From a checkpoint of a small transformer trained on Wikipedia.
Architecture: LayerNorm before each block, tied embeddings.
Each number is 128 + 24 x the weight over its row's rms, rounded and kept within 0 to 255. Layers, rows and columns count from 0. The size above them is the row's rms in percent of the matrix's.

# layer 9 MLP down (transposed), 640x160, rms 0.0833, rows 157-199, columns 0-79
size [105 111  91  78  84 110  82  91 140  92 102 106 105 113 115  81  76  92  91 106  95 104  98  96 103 115 102 106 110  97 104 102 107 105 105  92  92  91  96  78 111  99  92]
[[125 137 115 107 117 135 101 137 152  95  87 126 127 113  78  90  94 143 148 114 115 168 124 124 154 114 178 134 110  98 112 127 148 129 129  94 122 116  66 143 141 159 168  96 152 146 111 123 115 163 114 160 153 121 133 172 136 125 119 147 132 133 169 116 195 127 100 173 110 108 131 116 127 113  84  94 143  85 129 131]
 [115 116 114 148 148 146 113  97 118 145 132 106 127  95 118 138  88 123 122 155  90  76 103  99  91 148 109 123 148 142 156 163 125 163 119 159 145 151 146 120 149 118 147 107 139 124 104 168 131 173 117 164 113  92 119 166 121 191 179 144 130 164 141 124 186  72 159  94 115 138 159 151 155  95 173 128 116 140 107 137]
 [119 112 156 104 121 111 128 143 170 108 130 129 144 113  73 102 188 164 100 137 146  94 165 115 127 134 139  64 174  93 141  96  97 123 116 139 135 147 140 120 124 147 148 128 111  98 149 110  76  83 104 156 109 146 107 147  95 116 134 155 145 147 165 166 142 139 133 118  86 115 161 133 124 145 131 107 112 146 124 139]
 [118 128 123 116 128 160 133 119 129 124 111 140 113 131 128  82  77  99 133 129 120 135 116 107 124 133 109 230 143  84 117  94  93 175 155 145 153 124 112 122 134 115  53 119 130 142 108 108 137 134 145 132 111 134 139 187 135 134  97 133  94  85 136 138 117 151 158  68 125 163 143 136 137 104 155 130 169  98 143 163]
 [111  85 103 125 121 128 116 151 125 117 143 145 128 133 131 106  96 145 138 118 168 113 170 140 153 114 120  57 121 145 110 136 103  87 170 111 128 133 131 143 148 134  97 115 115 150 117 101 166 133 140 137 103 111 107 117  71 139 160 140 133 111 157 158 156 164  89 150 121 147 145 117 130 117 116  94 153 116 119 110]
 [ 96 122 127 103 145 150 128 133  58 113 157 129 133 135 122 137 153 119 120  66 115 123 151 143 114 121 105  89 117 138 107  78 125 194 113 128 122 116 120 130  90 170 120  97  89  92 109 148 176 164 148  85 136 139 135  96  97 123  91 143 152 148 118 162 196 119 112 131 152 175 126 140 146 150 101 140 136 121 137 135]
 [124 144 148 144 170 106 131 143 118  97 139 134 105 168 147 120 146 154  77 161 111  93 131 135 146 121 109 197 106 120 147 101 120 124 167  88 141 120 190 117  94 112 118 142 149 135 116  91 123 117 113 168 154 123  87 136  97 139 101 138 103 117 112 131 116 151  85 172 164 119 136 113 116 145 135 134 138 118 128 149]
 [134 144 138 141 126 146 134 127 128 109 134 158 113 110 155 138 161  84 113 182 134 119 132 115 138 121 125  75 131 132 155 114 137 156 163 134 176  93  57 110 154 143  90 132 112  86 152 117  92 118 115 118 171 136 150 120 160 122 133 124 126 110 106 105  88 210 124 124 102 145 120 132 143 115 140 143 111 100 129 140]
 [174 121 153 107 107 146 162 107  99 114 167 112 131 109 136  94  89 165 145  74 131 101 139 133 135 119 134 117 127 130 129 127 144  85  87 135 164 143 118 111 141 124 102 119 143 118  88  96 133 103 120 118 115 101 122 142  98 137 119 108 117  89 117 130 101 129 144 169 146 138 129 131 122 119  94 176 120 146 102 175]
 [ 94 133 108 135 145 175 131 129  90 110 137 121 123 129  80 137 134 129 103 150 104 124 144 143 148 127 106 141 133 121  80 162 117 108 164 162 122 124 101 146 140 119 134  97 104 108 118 139 111 138 119 127 142  86 160 158 170  95 151 154 133 145  82 155 128 146 170 180 135  94 142 125  77 103 139  87 131 101 110 136]
 [111 142 166 150 115 133 157 139 105 147  80 124 124 133 184 131 149 103 109 126 140 129  94 147  80 141 121 165 124 136  97 127 114 175 130 116 131 172  89 142 123 124  97 134 101 113  84 133 127 126 120 104 121 130 100 126 110 118  83 123 193 131 105 145  89 109 171 128 136 133 171 139 139 152 136 110 116 158 170 134]
 [160 101 130 142 136 150 140 116 113 126  90 123 103  88  81 174 107 129 111 159 171 124 133 115 121 111 137 100 112 145 105 142  94 136 152 126 154 145 124 138 105 109 115 151 132  98  91 107 176 164 136 124 125 121  99  81 143 102 113 131 176 158 106 131 116 169 173 135 167 143  85 156 121 155 189 134 164 143 122 123]
 [112 176 129 121 165 135 176 154 135 127 122 151 139 125 123 131 136 127 124 169 125 114 130 140 154 124 135 253 124 135 141 129 148 125 117 112 119 133 156 164  91  98 121  76 103 112 112 151 137 147 145 130 141 143 130 110 144 103 135 116 137 149 152 127  72 163 123 101 120  84 111 132 132 131 134 143 125 134 135 115]
 [142 134 129 100 110 131  97 129 122 121  91 152  93 152 133 114 130 124 129 140 105 152  98 128 109 116 111 156 114 142 118 135 159 159 154 107 139  77 149 120 158 123 140 108  52 145 143 136 165 167 103 121 177 142 146 157 112 170 117 149 114 118 127 124  91 165 112 155 177 157 126 106 101 119 130 119 144 109 159 121]
 [108 161 100 115 137 138 164  94 130 145 135 146 145 157 168 134 168 118 179 112 122 139 120  88 123 107 107 167 112 126 109 112 124 102 142 154 149 161 129 132 138 123 125  94 101 142 173 124 137 109  84 117 131  90 116 132 115  88 122 116 134 101 113  91 144 144 162 115 137 136 112 144 116 155 103 129 105 119 146 126]
 [133 124 155 121  98 142 136  94 137 131 127 124 120 126 132  96 142 129  85  44 114 121 174 125 136 110 171 107 132 143 105 112 142 152 129  90 112 144 117 163 124 127 113 102 149 146 134 154 116 126 121 157 114 123  92 146 178 139 165 142  89 147 155 181 139 161  74 155  95 109 127  92 116 134  92 120  95 128 132 127]
 [123 141 158 137 142 122 156 122 100 130 108 116 154 139 124 154 136 119  98 137 156 140 157 114 101 168 167 106  75 107 163 120 154 116 151 172  75 153 180 133 129 123 122 169 134 163 118  94 172 104 139 100  75 130 140 112 131 141 104 132 121  93 157 132 119 137 151 119 112 141 113 124 122 135 164 145 157 139 132 175]
 [175 120 119 147 107 154 131 129 129 137 130 128 138 171 150 125 127 143 106 167 123 112 119 149 112 129  99 101 152 135 111 107 122 123 171 103 133  86 127 147 132 109 124 124 151 132 170 143 121 135 123  92 124 129 120 113 111 111 127 128 152 146 148 114 159 118 128 175 117 109 100 153 116 142 134 151  96 151 116 120]
 [110 166  78 134 104 120 116 108 151 127 155 124 131 109 133  64 120  90 167 148 148 123 140 132 153 134 122 158 141  92 124 108 141 144 150  95 170 137 120  97  98 136 146 102 133 178 145 137 140 139 154 135 121 184 156 111 133 118 134 109 133 131 166 124 134 136  97 123 162 145 133 127 166 142 122 109 173 162 143 112]
 [118 122 162 129 130 156  77 131 116  85 125 118 119 138 119  99 105 161 134 158 113 136 115 152 127 132 126 113 164 135 139 125 141 102 123 131 137 174 126 127 152 155 124  94  83 169 135 118 139 143 140 127 140 133 114 113 134 111 115 129 128 148  95 110 146 147 143 155 118  58  97 139 106 135  50 123 153 120 161 111]
 [120 136 121 156 134 126 139 132 142 167 104 134 127 117 128 155  89 136 124  86 142 118 106 116 156 105 138  61 105 127  80 132 170 106 149 112 149  83 108 108 110 123 145 120 133 128 130 157 142 130 122 106 142  67 127 128  68 116 125 168 162  85 116 193 136 137 120 141 138  80 138 109 165 146 130 133 139 117  64 162]
 [124 115 108  91 150 131 126 109  69  91 116 125 152 119 121 154 106  94 161 166 138  71 159 148 124 121 129 102 108 136 130 143  99 163 159 163 137 136 110 113  90 110 151 107 142 121 129 146 103 145 156 101 169 126 126 112 149 124 136 132 108 151 152 126 126 158 114 119 111 144 118  99 109 207  95 134 154 128 127 131]
 [182 107 124 170 123 112  84  82 127 140 164 119 127 149 126 106 151 144 122  82 138  84 139 124 156 115  89 144 125 143 141 118 175 154 133 144 137 136 135 124 101 150 128 200 139 168 153  98 111 136 155 103 115 132 156 143 114 123 116  74 127 112 176 106 135 148 147 125 118 143  91 131 111  93 101 139 130 142 146 123]
 [165 114 198  86 117 124 128 149 121  98 113 115 100 106  95 135 107 124  84 149 177 163 129 136 165 136 156 133 129 146 158 148 109 121 127 110 136 130 164 128 127 105  91 167 146 106 126 140 147 153 129 106  92 149 158 135 136 113 131 169 155 120  92 121 131 120 125 110 134 126 117 119 113 132 157  83 140 107  86 129]
 [157 110 137 132 128 127 133 132 130 148 152 157 105 153 143 148 164  91 160 163 120 157 112 138  97 115 117 126 111 106 152 132 147 168 127 158 127 149 116 118 122  93 130  94  77 111 113 142 149 135  97 130 104 140 115 112 169 114 115  96 117  96 130 129  56 222 128  98 117 116 118 151 143 134 158 126 119 126 150 101]
 [122 131 141  91 153 131 128 145 106 133 144 145 123 136 142 113 157 111 108 148  98 128 126 159 153 128 105 154 139 147 130 146 143 117 156 110 107 150 164 148 123 140 150 127 103  97 143 133 147 104 122 106 132  82 140  91 133 132 114  89 150 143 155 131  87 101 202 114 117  99 100 131 122 141  67 100 133 107 148 153]
 [122  89  86 121 135 134 119 135 119 107 124 126 115 139 156 116 115  98  92 111 131 124 173 130  94 168 110 140 111 120 104 149 140 110 141 112 110 152 142 134 145 135 132  95 106 106  99  92 157  80 141 119 162 157 131 125 145  88 144 125 133 138 126 151  90 124 122 157 112 155 133 120 143 113 154  85 161 144  95  80]
 [169 129 152 104 134 139 136 104  81 168 154 132  53 104 132 117 101 104 128 156 132 160  90 176 125 157 121 138  94 122 120 147 136 116  81 176 157 115  97 116  96 142 102 160 156 152 104 113 139 116 153 129 146 132 109 132  88 149 130 130 131 128 114 153  91 152 134 131  80 195 140  94 101 127 161 132 105 109 129 112]
 [139 107 174  94 124 156 136 146 137 131 133 151 174  85 113 120 156 139 140  94  92  88 108  98 141 131 126 155 133 120 120 142 123 134 124  79 145 137 136 117 129 132  84  74 107 109 123 118 110 137  92 101 120 135 116 181 140 104 124 150 145  82 129 131  51 131  83 115 110 176 104 151 202 156 148 143 132 146 127 121]
 [119 134 105 148 109 147 180 153 141 153 109  95 116 126 134 106 106 113 143 152 130 104 150 147 123 145 108 166 126 132 107 148 110 159 161 142 127 107 109  93 124 117 131 115 135 144 142 137 135  91 148 133 128 113 156 157 125 134 105 127 156  87 129 107 103 136 107  73 133 204 149 123 127 141 121 115 151 125  97 117]
 [149 135 126 106 170 146 140 103 143 159 161 170 120 133 143 106 126 152 101 130 157 143 134 114 131 130 127  62 134 133 133 164 160 146 139  90 114 142 104 124  99 121  90 152 131 170  88 125 176 114 135 143 117 116 128 186 143 100 150 130 102 116 133 119 132 129 113 125 118  98  77 122 131 151 139 111 160 126 114 100]
 [103 118  95 108 122 129 162 115 117 112  88 113 154 134 176 126  90  90 110  93  94 128 147 119 110 141 156 134 112 115  92 110 143 149 131 143 134 149  70 133 136 107 158  98 166 173 177 157 125 113 140 102 168 114 132 160 136 143 125 132 138 159 150 113 137 128 124  97 126 138 108 135 174  89 131 127 151 133 106 127]
 [149 134 160 139  99 142 143 120 151 117 160 112 115 173 118 159 122 105 108 156 105 125 146 101 116 134 162 143 122  91  99 114 122 166 103 158 105 120 157 137 119 147 140  94 120 122 107 134 132 127 150 107 129 119 108 124 157 164 108 119 133 173 152 132  78 104 138 127 137 121 124 119  88 157 106 111  90 111 103 135]
 [155 126 167 170 161 137  88 132 144  87 118 153 137 102 144 115 125 122 116 118 112 103 174 111 117 119 120 111 125 146 111 132 118 153 183 155 160 113  90 146  85 120 166 101 114 102  92 126 140 148 133 133 120 139 126 114 116 107 149 185 139 133 113 135 128  76  97 100 120 106 105 138 157 140 151 149 107 157 103 131]
 [115 113 107 124 132  73 145 116 155 117 128 183 139 124 108 109 143 122 119 105 161 111 115 145 148 125 123 117 131 141 166 100 127 125 103 112 132 137 129 103  92 164 172 124 120  59  63 171 176 137 126 137 156 148 133 142 152 130 149 145 148 105 127 119 141 117 110 149 146 103 109 100 130 100 109 119 117 115 170 128]
 [ 83 150 152 151 115 124 132 152 108 118 142 101  83 104 118 136 150 148 152 110 125  80 130 127 101 112 124  83 136 132  76 146 131 146 138 123 144 140  81 153 139 143 101  93 145 123  84 115 137 151 141 118 133  81  84  73 115  83 113 155 126 100  96 103 128 163 167 155 138 103 206 130 156 132 153 147 148 143 125 151]
 [141 161 162  95 167 136 176 156 129 101  88 157 115 127 127 114 161 107 124 133  83 132 115 123 147  99 126 101 131 167 137 139  93 109 111 102 143 102 103  89 102 111  77 116 108 100 103 118 161  98  77 121 176 147 148 124 140 100 126 154 170 133 108 157 125 148 124 131 146 136 121 146 112 147 146 138 128 106 118 121]
 [149  62  94 145 129 111 121 132 102 126 104 134  98  90 146 135 127 158 131  83 147  87 127 127 122 120 185  97 123 126 146 136 120  92 126 144 135 147 152  94 119 150 127 132  82 153 165 136 111 125 132 107 128  95  71 132 137 126 122 167 102 131 112 110 148 148 165  78 134 123 116 157 150 156 149 140 155 104  93 176]
 [128 116 108 129 161 115  68 115 105 132 174 144 104 167 167 149 114 119 136 148 134 140  70 162 155 163  82 200 145 136 125 105  84 165 137 155 142  92  78 130 133 149 136 113  94 104 137 126 143 116 148 144 106 133 105 150 114 109 138 141 120 116 114 140 110 141 113 110 117 115 114 142 152 147 111 103 111 118 114 150]
 [127 116 128 144 133 142 142 142 136  87 125 142 108 105 125 134 107 127 129 130 125 105 143 143 139 109 101 188 104 124 142 127 132 162 132  87 136 125 164 137  36 116 131 119 126 153 114 128 144 140 135 124 128 109 130 129 130 132 124 125 143 142 157 109 106 151  99 146 153 126 109  98 134 132  90 100 134 157 122 132]
 [ 99 113 154 112  94 115 123 135 123 128 125 104 174 135 114 152 110 130  85  98 122 162 137 102 141 101 135 206 165 130 115 146 124 190 102 149 104 106 123 134 138 121 113 108 153 175  78 113 115 122 122 113 113 129 120 139  99 135 110  91 139  83 125 138  52 127 105 140 175 131 123 105 107 101 125 128 135 113 133 108]
 [118 163 142 110 103 126 134 157 124 133 123  92 114  77 139 144 186 119 109 124 114 146  95 124 123 132 111 205 152 152 112 137  88 176 140  88 117 132 126 149 143 142 112  82  82  87 123 115 123 156 129 128 138 129 127 131 154 134 131 171 150 105 120  94 126  92 162 172 141  93 111 137 186 140 117 110 129 133 132 164]
 [142 146 138 114 143 128 135 134 101 103 131 162 149 127  72  96 106 129  94 106 113 156  88  92 120 146 131 159 143 139 143 112 148 110 146 134 116 126 112  95 118 143  83 138 126 128  90 137 182 118 132 157 141 106 181 118  92 106 165 177 196 120 127 172 107 130  78 119 101 140 137 137 133 144 112  75 182 126 144 134]]
# layer 9 MLP up, 640x160, rms 0.0922, rows 158-199, columns 0-79
size [103 101  82  87 112  88  94 118  98 100 104 101  97 112  97  90  96  95 102  92 107  97 102  95 114 101 102 104  99 102 106 101 102 110  94  93  98  97  61 101  97  78]
[[103  96 164 113 161 110 110 100 105  76 136 123 101 189 124 122 105 145 159 118  95 141 172 122 162 132 125  95 111 101  92  85 145 130 129 125  78 113  90 118  95  99 130 118 162 131 132 100 140 117 135 113 162 141 166 121 172 107  96 144 122 111  88  90 182 120 146 136 134 156 107 129 157 115 128 132 140 118 124 117]
 [101 110 132 112  94 151 109 136 117 167 153 123 103 177 159 159 143 122 106 134 113 173 156 144 142 132 120 123  95 172 120 172 136 150 131  63  97 165 156 127 177  99 102 102 125 101 152 118 131 144 138 123  93 131 131 107 177 122 121  92  91 135  81 151 135 146 131 132 118 108 124 127 110 110 156  99 173 119 134 148]
 [ 86 116 123 119 130 133 106 125 137 166 121 125 137 101 125 130 155 121 140 157  94 123 139 150 117 126  93 136 125 144 104 135 141 112 130 137 120 172 152 150 157  91 163  92  67 114 123 145 137 129 109  93 114  93  79 120 116 150 171  96 109 102  99 145 107 145 148 144 171 147 143  90 119 132 112 151 106 140  94 106]
 [154  87 120 131 159  97 143 130  92 116 127 122 140 143 164 132 130 112 126 120 108 150 129 152 126 146 148 135 110 112 154 147 100 116  91 131 163 111 132 141 143 137 125 110 172 143 159  87  94 100 115 114 114 136 152 110 190 162  90 106 121 146 116 101 154 108 182 142 145 110 124 129 135 143 123  96 101 114 104 115]
 [ 95 117 119  58 130 108  87 121 163 145 141 145 108 128 118 132 144 123 167 136  99 119 148 147 110 131 167 116 147 113 127 111 114 111  39 167 118 158 106 121 123 143 129 118 113 152 103 111 151 101  93  98 177 126 102 137 125 109  98 110 144 119 100 114 185 115 141 113 144 140 163 145 166 108 117 169 146 144 144 132]
 [ 98 123 119 166  98 143 143 113 131 158 118 172 137 127 104 138 150 147 158 114 134 149 151 122 141 131 139 118 161  81  87 136 150 117  73  97 135 132 107  97 117 147  89 160 113 125 127 123  94 122 141 107 133 141 106  95 132 128  94 158 161 107 125 150 170 129 151 136 131 138 145 133 154 122  52 147 125 126 148 154]
 [ 99 172 130  73 143 128 129 133 165 137 136 114 153 129 124  97 141 166 148  93  97 118 120 128 117  83 134  97 130 121 183 111 125 112 112 143 110 196 139 174 127  99 143 142 154 166 144 161 168 154 130 131 103 125 156 109 105 133 161 147 130 149 147 119 172  75 140 120 131 116 131 149 137 116 106 147 129 129 114  97]
 [161 130 150  96 122  82  98 145 111 164 118 121  98 136 141 178  95 104 118 129 103 124 167 149 106 116 118 100 125 145 127 117 106 128 108  92 131 130 161 154 116 126 112 160 106  48 138 149 110  97 136 126 155 169 108 123 189 100 100 123 114 177  93  98 162  98 102 112 133 105 117 145 143 131 137 125 149 135 131 166]
 [145 127 104  96 143  85 115 107 156 151 164 174  98  83 159 110 115 128 162 156 144 136 134 153 120 129 152 109 141 157 180 135 177  97  86 135 116 121 151 127 147 131 143 118 100 133 167 126 148  83 112 108  81 165 130 124 204 140 108 155 139 103 148 120 142 101 100 108 181 143 152 111 104  95 122 147 133 148 122 121]
 [142  95 116 102 142 113 124 123 146 122 148 144 134 130 149 151  81 170  96 141  77  88 153  95 150  74 143 119 122 108 117 121 148 122 137  91 152 112 118 108 155 128 139 132 169 124 158 160  93  99 108 144 111 126 134 146 155 128 128 123  84 140 129 102 131 106 101 125 138 139 131  98  77  89 127 131 153 143  92 114]
 [ 77 109 102 112 116 107  90 125 159 136 136 108 155 172 166 137 140  90 147 141  81 126  99 125 149 133 115 128 132 143 151 110 102 133 137 114  89 142 138 117 123 129 152 128 148 113 193 144 109  98  87 140 102 117 113 127 159 115 111  90  76 119 128 146 128 102 127 105 122 112 135 124 120 141 109 141 126 134 139 143]
 [140 158 124 110 128 136 128  97 132 122 164 131 116 167 168 119 111 150 120 136 140 144 154 132 116 134 138 136 134 129 117 125 133 130 117 129  74 125 134 139 100 118 127  94 151 100 137 112 109 112  66 138 133 127 124 119 134  97 104 106  97  93  83 159 110 141 108 162 130 183 171 108  77 133 144 120 134 110  93 177]
 [101 121 144 101 159 128 136 126 108 124 116  90 133 140 105 151 126 158 120 177 121 104 128 152 143 138 125 125 109 133 113  95 173 130 121 193 161 162 166 171  85 138 107 141 115 132  93 109 139 124 145 103 139 151  91 119 152  77 104 136  94 143 118 115 103 100 179 132 111 122 123 139  98 117 167 149  94 117  98 111]
 [138 117 106 111 117  90 125  97  92  94 156 115 138 163 141 138 122 181 142 161 131 152 132 169 139  95 158 124 156 110 100 128 137 131 151 135 147 127  76 124 120 103 146 152 148  94 113 125 134  98 119 109 164 155 118 155 144 138  79 128 144  83 111 115 150  92 132 125 125 151 140 100  82 123 112 140 107 108  93  97]
 [ 51 149 188 126  95 136 146  76 147 128 131 138 142 106 126 148 142 110 120 124 104 146 129 126 100 131 130 105 142 121 152 130 135 101  81 131 145 156 140 124 147 126 165 148 168  81 145 109 115 135 124 120 101 166 124 138 116 114 142 144  93 164 124 139 101 108 156 136 133 165 149 132 144 115 134 129  88  96 140 123]
 [168 137 114 113  90 164 165  84 162 146 144 102  92  91 140 149  88 133 120 130  98 127 167 110 142  73 121 137 100 136 113 131 120 129 133 133 146 148 124 132 148 116 115 109 107 146 153 149 126 120 153 147 136 118 134 130 153  89 110 104  74 128 132 112 105 111 111 162 112 148 134 121 146 113 121 149 122  86 139 143]
 [ 87 112 120 169 157  88 156 101 124 140 164 144 123 112  84 149  76 136 124 133 140 157 121 127 121 145 105 121 131 110 165 131 112 142 122 148 138 130 123 181 171 122 123 181 110  82 162 119  94 122 129  56 124 133 125 106 158 192 110 154 150 127 126  74 143 125  99 103 165 178 120 123  84 141  91 141 139 105 154 102]
 [118 111 132 177 138 133 103 157  83 129  87 157 107 105 167 136 148 145 100 144 122 106 135 138 131 138  84 113 139 142 102 154  90 131 124 123 155 130 117 105 130 118 148 147  66  93 161 137 100 102 125 152 120 149  96  97 113  98 123 137  95  82 114 135 124 125 128 109 139 131 183 119 121 135 148 150 128 144 109 147]
 [136 115 156 113  96 148 130  96 116 121 109 106 129 166 129 133 123 143 131 148 104 121 174 128 118 103 128 114 135 126 131 143 121 150 133 142 122 159 138 134 123 112 122 146  97 111 136  82 148 110 136 101 139 142 113  98 115 101 104  91 142 163 133 124 148 118 168  94  83 108 109 101 147  99 156 151 121  95  78 120]
 [124 140 115 101 132 132 120 124 133 105 131 122 114 128 132 151 145 134 137 153 107 111 116 158  88 162 175 125 122 179 166 149  81 130 150 121 119 122 178 155 169 136 134 148 138 136 146 145 133 131 141 122 109 184 158 126 153 158 158 106 106 148 119  68 117  94 112 134 119 165 109 155  74 124 125 125 146 137 159 105]
 [ 92 170 198 114 118 119 171 131 141 147 128 191 144 105 166 140 117 137 120 106 143 124 129 153 134 134 169 102 133 130 140 146 124 136 108 139 151 123 142 177 126 131 177 140 135 115 116 139 106 147 135 100 105 115 108 161 126 153 182  89 115 148 132 138 139 109 142 111 139 109 119 171 130 112 134 129  90 141 132 125]
 [129 143 121 136 151  96 117 151 161 140 119 119 117 115 151 124 107 111 131 162 101 135 130 151 167 105 182 122 128  68 126 125 118 117 120 150 129 127 108 125 109  85 158 133 151 152 145 124 146 120 153 136 161 126  98 180 128 136 139 140 127  89  72 121 153 118 124 122 189 137 142  90 147 152 133 189 114 147 130 115]
 [ 94 130 133  94 141 111 118 117 147 109 163 129 147 168 147 131 117 143 155 103 106 122 138 108 121 132 141 126 124 155 143  95 136 136  92 147 130 155 101 106 131 121 150 124 109 114 131 141 140  76 172  95 164 116  89 105 121 169 166  49 110 120 159 104 114  98 143 130 137 117 101 167 126 193 162 194  99 157 140 126]
 [103 125 133 129 135  95 132 108 100 121 154  93 130 119 129 115 133 150 159 111  94  95 115 130 132  90 157  64 133 120 152 124 129 121  99 126 120 147 147 119 105 105 154 153 164 142 114 121 169 134 100 130 125 179 111 138  98 179 122 107 146 167 143 140 165  20 111 129 110 116 131 133 138 144 107 151 102 131 121 150]
 [160 121 137 165 106 117 169 110 158 111 137 136 104 131 133 111  86 149 135 169 134 178 147 134 135  82 162 114 150  88  95  98 111 124 119 117 157 132 114 147 128  58 129 130 149 132 150 107 128 108 114  73 140 180 115 151 151  97 115 127 121 106 132 115 130 122 113 125 156 167 133 141 102 136 143 166 105 135 123 128]
 [111 107 138 130  75 104  91 148 104 117 141 143 148 175 106 139 132 130 201 103 155 112 127 145 128 102 110  98 131 136 138 100 101 121 144 121  93 125 121 153  94 116 108 147 134 153 130  95 133 138  88 140 162 106 128 100 128 140 133 107 130 145 115 184 151 131 140 115 112  88 119 123  98 145 128 164 144 136 135 150]
 [105 124 187  96  90  84 101 103  83 126 158 118 144 134 112 132 139 165 123 111 142 159 136 145  99 139 177 124 120 100 108 107 130 146 133 130  96 143 136 146 135 132 123 138 136  71 178 109 116 118  73 110 126 128 102  93 153 158 120 104 132 158 128 120 200 154 136 112 128  89 118 114 125 132 104 127 140  92 111 139]
 [109 110 132 111  77 121 107 144 142 146 110  89 158 106 138 103 164 113 136 133 115 120 161 126  85 119 125 140 128 154 115 160 117 141 140 123 114 137 157 123 154 126 143  95 184 117 150 142 133 129  69 102 118 119 114 120 118 161 107 123 105 113 132 141 129  62 156 119  96 106 128 119  94 113 150 176 106 151 104 126]
 [117 139 135 122 121 137 133  74 168 155 150 103 137 101 108 115  89 105 194 115  84 138 120 106 109  98 124 121 118 133 111 175 143 144 116 104 142 118 139 148 152 125 183 114 113 140 144 134  99 128  86  92 132  81 142 132 147 168 122  90  95 140 137 116 129 108 130 142 115 168 125 146 105 136 129 102  94 154 105 138]
 [ 71 124 152 135 136  88 172 103 154 142 131 144 124 101 115 146 113 124 107 129 118  98 169 160 126 127 151 109 132 124 155 132 134  92 108 128 123 119 102  97 120 140 120 128 135  91 109 133  93 117  91  99 120 126  88 156 164 179 125 131 146 137 111 190 181 140 152 130 119 147 140 164 129 140 130  81 133 103 116  84]
 [127  88 135 124 138 127  79  66  88 137 138 128  94 132 117 144  84 120 125 194 140  88 165 134 112 145 127 103 139 120 154 104 144 122 133 139 130 150 144 132 138 142 110 118  79 119 152 122 125 133 135 143 117 164 119 126 163 131 155 150  89 122 120 130 143 125 133 157 105 143 102 137 118 138 126 140 102 121  73 139]
 [111  90 137 156 128  91 108 109 105 132 129 106 139 100 172 166 123 145 184 177 138 125 117 138 132 160 160 112 162 118 127 142 109  85  92 156 177 119 142 107 145 115 126 153  98  92 120 104 108 122  83 105 164 155  93 147 155 133 162 107  85  90 101 118 112 115 155 127 171 171 117 135 127  83 171 117 117 132 146 132]
 [115 119 119 118 114  94 159 136 153 161 105 140 166 137 132 167 166 141 137 122 111 185 112 137 142 158 152 112 117 102 139 139 113 102  74 118 126 136 141 117 150 156 124 108 100  95 124  80  86 131 129 110 128 127  99 132 175 113 140 107 150 124 116 114 127 114 160 141 132 144 155 127 166  70 140 147  92 130 119 125]
 [112 117 148 112 133 156 137 134 150 141 102 146 137 138 168 121 151 149 123 136 127  77 118 122 134 146 156 104 121 141 157 102 130 121 115 140 152 134 118 138 117  94 154 122 112 152 125 160 157 133  95 125 132 154 107 111 109 120 115 141 106  87 116 150 134 103 160 145 100 189 149 126 115 152 139 180 126 149 106 136]
 [170 135  96 128 151 112  93 112 126 141 145 162 142 160 150 128 121 129 108 109 124 143 156 104 120 138 123 102 132 110 138 104 123 114 141 151 128 118 157 125 107 150 136 116 176 139 172 109 139  52  80 153  99 161 151 144 169  86 154 105 135 161 155 124 153  83  87 104 119 122 155  98  78 114  90 137 123 160 143  93]
 [155 118 120 160  97 157 154 118 129 173  89 132 117 125 141 167  94 103 148 172 115 125 116 160 117 119 143 101 179 125 141 175 137 138 160  78 159 147 156  95 163 130 147 128 112 124 116 149 110 110 123 103 119 162  64 120 141 151 144 123 115 131 141 127 129 128 149  95 120 114 167 108  75 125 131 107 144 168 137 145]
 [146 146 164 127 121 112 132 108  87 112 140  98 138 181 129  99 130 101 129 137 101 155  95 124 153 119 159 132 125 146 175 175  76 136 132 152  98  82 119 145 125 140 120 134 124 142 184 108 118 109 107 132  84 128 142 122 153 133 130 113 103 111  97 132 139 163 149 148 120 167 121 103 103 177  85 130  98  99 110 146]
 [125  98 116 137 153  96 111 130 112 138 114 152 103 109 136 128  93  99 152  90 163 154 140 150 134 105 142 137  81  97 169 147 121 126  89 177  80 152 140 112 122 144 130 159 136 147 109 125 124  82 133 105 113  94  72 126 168 144 132 110 110 166 136 133 133 146 111 114  97 151 143 147 143 130 108 116 139  98 127 155]
 [109 114 138  82 121 131 126 131 141 181 157 169 135 115 148 166 160 154 131 134 129 110  96 125 130 104 118 127 119 110  95 128 163 130 155 157 110 108  59  95 231 134 109 160 152  97 118 165 134  95 114 116 124 129 101 147  86 137 163 129 129 104 122 141 135 112 184 125 144 120 131 159 119 149 107 143 134 122 153 135]
 [153 122 123 135 121 127 154 123 126 143 116 127 107 119 126  96 117 141 145 196  96 107 109 138  98  84 147 134 198 112 116 150 121 120 159 137 157 164 127 147 122 105 145 141 138 118 153 129  88  96 114 110 139 127  64 148 167 128 163 136 124 120 127  93 113 104 132 122 116 154 139 101  70 125 177 153 116 119 165 112]
 [169 127 122 149 109 114 103 111 163 125 165 111 100 146 131 114 102 114 120 196 137 139 118 151 112 108 115 128 111 124 123 128 158 143 133 141 129 121 127 157 149  78 165 115 141 105 163 146 132  96 123 128 162 173 147 107 141 116 117 108  86 110 141  90 133 108 117 114  98 126 128  91  36 132 135 128 113 161 126 130]
 [ 87 136  98 136 134 126 137 138 160 134 121 122 137 109 134 149 142 162 174 156 112 111 193 120  90  85  80 148  96 135 144 179 133 127 119 135 141 132 150 137 167 137 150 110 140 159 113 140  79 133 116  99 140 134  76 117 102 168 103  73  89 146 109 128 128 135 160 133 121 158 131 152 129 135 140 163  50 140 107 111]]